Weights of a small GPT-style language model, trained from scratch on English Wikipedia.
Training: a variant of Muon for these matrices, 4716 steps.
Each number is 128 + 24 x the weight over its row's rms, rounded and kept within 0 to 255. Layers, rows and columns count from 0. Numbers have three digits each. The size before them is the row's rms in percent of the matrix's.

# down: layer 4 MLP down (transposed), 1536x256, rms 0.0148, rows 1518-1535, columns 128-255
# up: layer 4 MLP up, 1536x256, rms 0.0581, rows 1519-1535, columns 128-255
down1518 099:128138169185150155176148125101138109137109105152086106099157143163117137152114122105113130122095129132171141104125092108138133136141142125121114146123182120109120154116143091139140140143142134133137126091149083128135143108141144115119139126109127127128125128168081126115111132067114110165153162112115142179131175115069164158125128168124098107139150108129142159090084118159096091145132
up1519 109:174109129107154138148135118116148149113125192157085132101160087138150134194167120105107119100128118115134147101096129108076138108120108099153112150122135140104125158163141121109146140133111133116167164113100091129142193170136103142132102138150108154133126115150168138135100144152119084138148141111114140124115120128142148121125127098137196131164124131151100098136115116112093151116175
down1519 112:106098113148124152133117093088068124131097119120154092126168124132097103093086136186142136137132129145122150144121165130160108137154141117044158146155141124116151137111123147122127103140111137178101138162137113109160080112124112109120142104157139151107123165113099127166154091134097124058099156133123127172181104114147136157202136144120173112102121119114155150148118098123118112118124
up1520 094:149076158148123153112132176124144143095143087097150115080131121134141130117101112164117128096153102079129145094147105129154148153106156125158103090153135104146135078076117167153112150139129120127124091139096170134143156117120112140111117132170110168158087098108146115114179170098122131138087137122114150127121102138134149168109135114148113111146182136122180127142095151153123172158168
down1520 091:131136136132133091144149102120135129131108132129127115156170133136114134150139106102144049115152135129075119098132138158096115108101074131121148120110123134100142141137119127090176158122168134129164103141124129103096113162152107119120141174099121147125143131131116135106146157116113105137149091135126105136163137098126073128145131152156161136108062137135135129110096097144135170135139
up1521 095:174132115155107130099106163132134134142147122153140125151104171161133145153137106127102116146152084176113106140052127104133161144104132123158171164138102089133149107103132110162099110112123125115131159130138166119116104127095122116088154118149097115131151121129121139138093173123168089129117089139140131102092138144156133139147150128129135079161135118132140120127179161121116155115143
down1521 095:116096150110106107150136141092145077116165142132110149106094110143133098107142139149131125118132140114087136144168096122159118118106139131091136111130123159168113164115111144149131156166135121133135115115111143082186122114143125171109112091118125141046178135142129096122133127129136169180132159141123135129094090132121140118115111124118130129171156118145137116143140124149123154145099
up1522 105:202131120119127138090119123151137129099129156101111092124181140098094144100101106128119103125114108138145132151171149136115154116161110163139139137105129156141139106149133142089102131109187122078104111153130114144147159149117134113158114075109110110134111157106119140100133121133110132106117126141111143127131098149114122173138116094133108122167140148127156073134123137173082094146141
down1522 101:105162136133105146106142104106122144144124174159181104144101143162106123157159147060088124132099159100101096138114167139108126134105149151073123127163126132146154093109094129135110116134110144194130157131130098103133171097124129104076080140101138139118157097127150102140133136080106107158128153083143146107115150115128130095112144157073099121127137129106132164147148106099150153105168
up1523 100:131129139131147164114132171096130160143133120104092136150118092127142111171123143111104161095095105116153121127158092111129114181165142111135128115149162101143126146110127132121188117149142128115105098128105096155116131179144118129109113124151099097119133099103091118112114159130115140103100117093123137107162122136147166100162166122116172133115147136101159181175129127165153142114122
down1523 096:096109116137103084135111145144108128148139148127149145142156129110125128122130090176094119126124159126133133111127130152097123142144110141152152109138114145111177129166144148150103130149143125128117151174149098139119130118073137130076114165122133126114097141120124097141163092152109103102175137147144127132140111088138143115099102128116142096094101130112143153156114128122158093123148
up1524 103:100121108141115131081131112159148109155099118166124160102077098154133150120176164123084104137153110134154140149121189129196135144081185128153101131164094119131141118097092155131144108106158129101083138157165132120137102136076124131117112125120100157132118112108176146131123152181094097120106140103152137129115124126163080126152114126081081126134096141136139116150122154123126128112131
down1524 108:112121168113113094140144165133173162160117108117094124128127094118143110147135110086110125093069163104140172128119119117123140119153127134104130161107117106114138125110190171151152124180116134174160129100072075127106125132127082134171095146113139105129142119143114105144118119119180158128122141114103151130184134145136116154130138154115170112132125123153146108109148159137119126157125
up1525 099:155170128113131106128116112099080192107140123132096121109154114079124092103143113118138110129132129119144119115137170137115091139135119093118140123152148186148125132131094115157110156130164164116117157099124140139135137119104105155133170168156158169126097076079132116128135164116060126109121144104133124155064110144096103108139119138108184129171147164100130137139141123122135149194157
down1525 100:086112173153111148159105136151117115123129162153114153101158129106130173089096118156123167126183103100128155125080124124147132123125105148141113139098094096134084145129140158172101115188092165152109143146111094102107090128137155074113089177132151119116153150111151159113133111168143120130121136146146124129113155110131101125121116136147066116140137162122169125112114127134141114101134
up1526 099:158092177119141121153112134160138141155079146107083135107164146118113140088180092126131145123097134109107131095132111099086123129151137111186088143135084137104127114062110133141175159094134106097100049155125153103120105118147130149107113167115108095117109148137134158197109101111163112169099184120149146108155148164110105162132161109105162145131131096115135124108100152130097146100122
down1526 099:110093144137156131065123133126087160133110131119132124157128137126177140137147141134150087129149115114105175161152138150117116104131121132151153085125116136123139106137148163103174148143113142163128142185134098091138141083145113133160088096118155117148127112127181150082142124131125106157120165157123128125068097125111123107124142159142080154102125144110163119117184134135100131131100
up1527 103:157123068115108127135135153105110127109133131147110153110114133155111117145163094083200161128092130138129123122149137116108096114115130152149123104104065090132159139164102107166160135117145125129133066151130136109134118126129164137123092114109105108132121158139116194141102150165145162158143115120123130115175113166130091117134182139120098173163075120126141112097097126113111112147175
down1527 095:112126172152132120083096125110182129134121119141179162136164107125139101126101109124110165137133128091189107104168105131101090127120111138128148125114180112114118153133110105180131120150110174143150154137115097096131141132142098126195135138122077141156125151131124067114136124119117129091133172137140162135118139101110143140104122106092116109134126137143153152116149135081136135144133
up1528 100:135132139100111066127126089139139156081115139116115123092137095112160129093135150137127139078116156142119141121151109130120140125126113126119147128100123120158148154133138147146136125095091124096189118126159144154108148124108110117135083103107147192135092135126124119093112125099135175125128109169125117125181125118122105124115113154132138120164158133121143124101179150138126160176107
down1528 102:146077091134121149110104137149172131087103142140132133128122164135122132106124137153115142122120136105087114132115157107102117101129177170157137164135145090094143122152146135121120116111153131123136134147105092165125098121111117097102123146142121155121117139154112161093146129099143070149114078177139180154149090117150141121141126130100133091097089143130116127085132113129146126093105
up1529 105:115146116087129086135148151113164136152046113089177131160100093084133138136147139172142144082089118139096127148139147127161158145137132110150109124167116082122132104141120147110149127171175146143100093099145174115105144115117154088095146133100052079109149117090107146166098110147142133161118134168103154175142146180119133095142136170092110121115115135127122126148141105108125157151124
down1529 106:107147115173149096123143110117135158129119091138105133101159162115142132107162101110089139087077115142121156141109110148166150139129148153127098119115132199100100124148121129124123156166105136124153134132101157119108144153103148143122148131180191153092157100093117096120112132093150147124105106126155111084092182142135149130157115156166132130153156141115170084131088109126187126139107
up1530 098:121156144116108121122142074158129085159185095143114142114196145105136079142157132113116103129117136163109093129113148110125122171126087110130155106154138138129131118134142143078141124120150130155121130153137199117114087142167144096128122155159093120114120105129145143158133141133090138106117136105133110169133143111111130144137155128162176127125115166113129156150134091116077151142120
down1530 096:116147139116156065151141107144149141105077146120165076078098160118133159123152088105107142131132098106134154132138127129147132096160146156141105122126113115145074124099090145114142129136097141113138160103126114088093186124056126151129127147145171151119125106188098103149168156112160128162160127123101119093145100140147075135126113152132131136124123109171131106099121154145110123152169
up1531 099:126128157129098158136115139117112125112122156124123137115147150123140130142123111142099131107168117087155167119099146120135102144139193104164128133088182108117137129119162137154107138132163119135100098126120123113148120088149093129113104124131121125176147075112144178130149122134118105136145151089098183152121126127143084151097161147095147129114173206125118119119087167089158159169115
down1531 099:110118125141119156116125183109151107133124103139122131104137099170136169103125122132135101118084154133137116113113132120150152159105128115166122119136103108142062162132103133099115152095151131169152072120131116123145131104171158114131118108135170125100165131125105155124115123096147179144115146089149124095094161132061147100118124109097147173136130151184135106144137139098142111135151
up1532 092:116084132138115145104130105103100129153158098108089140097139167118118158131096137154112127142093131160131136103160121125123126173094135133097127116155106139113107159081139109122153124106145111131133122155092131081116091134120119146132138149139107100115133133110118141131131070146104149046165120169142068146124096147115125134107123099132174110132152118176123155139140148077133119154120
down1532 103:148102096140090131132147141135095101137097161130137080170136113134166137129156177153136118110119121149155138128100128146114110104135166136129118113102156121115185095132160142156108143123113122113104112044104124121152145098109139112115109156176127096174122158142169142124094121112162136162146125145102114122111133152118160126143134128106068123154157148096118118088134116114149172120106
up1533 103:161161107101149121139139112136124097188133102146122124097132120102146132131125123104145123135096126140119139154108121122097159140131124114164087073156147171148133111152137113122137089129141144131159156149150110131097116144157130158134126141112137113048089117093119152114141133149125107119133104092167141059114116097129157153098138095095171108132134122151143124146158118092074142173102
down1533 107:146127156153095121125146114121108157116122141105100099126128105095120160124157135134081171149144070108144087140113105168173144125142117152096171140131113115132124089106159143104086180135128123137151171134074105142130111146114075145118102151125129133168141149113196146161152124150126138145114110140132120133158142086130128122169150143140139143137129102127107108121113156087121099137127
up1534 102:125131081096134122117186122172144082146088074135166138105158165151103164133127098167097157136123111131164128171125112131127146139157123114127131102119143120178144100151102178129140156128134144144119127125102155120117135157143106124102117110166097119123106139123116090144089169147161132118103154130116106123145140105149117172152105171119116075081089136125148101115071106141102169098132
down1534 102:087156131116151126137096137136099139151156154146115110101116170111102120149118143139172126119148111167105118096135135104124135136094088095159121129169101120052114101074113089160153131155168137112121135120117139169163102130119089184123129149110136122119124100107141116162147121149110111140135136113076174131113122140123133098128160124172148090138112138101147112170182124107133120146125
up1535 091:162162176104141118164102125130134138066156115138125141139113131112119129125114162101140135132148141087133117162117149155120073123140118109140152145184103135103110168132163101102123160137096104146144122140122195112101152091150138168105132150098139115092112152170130126141171142142149160115136144151118102155149156120174141142123113116105134125119134108147108164150127144110106111114098
down1535 083:123125097179115159059126118143124128136141146143161139129107116146092114126156137130086096113108131194172124110144129114140143142111127073135117168104124140144121103150122141121124079125149168149110140123137071138169086132089125156137146116147124171123096143115115129122122105128145111168178151093172131104109105118138091155088146104123142071103108139077121136127078155118104130106136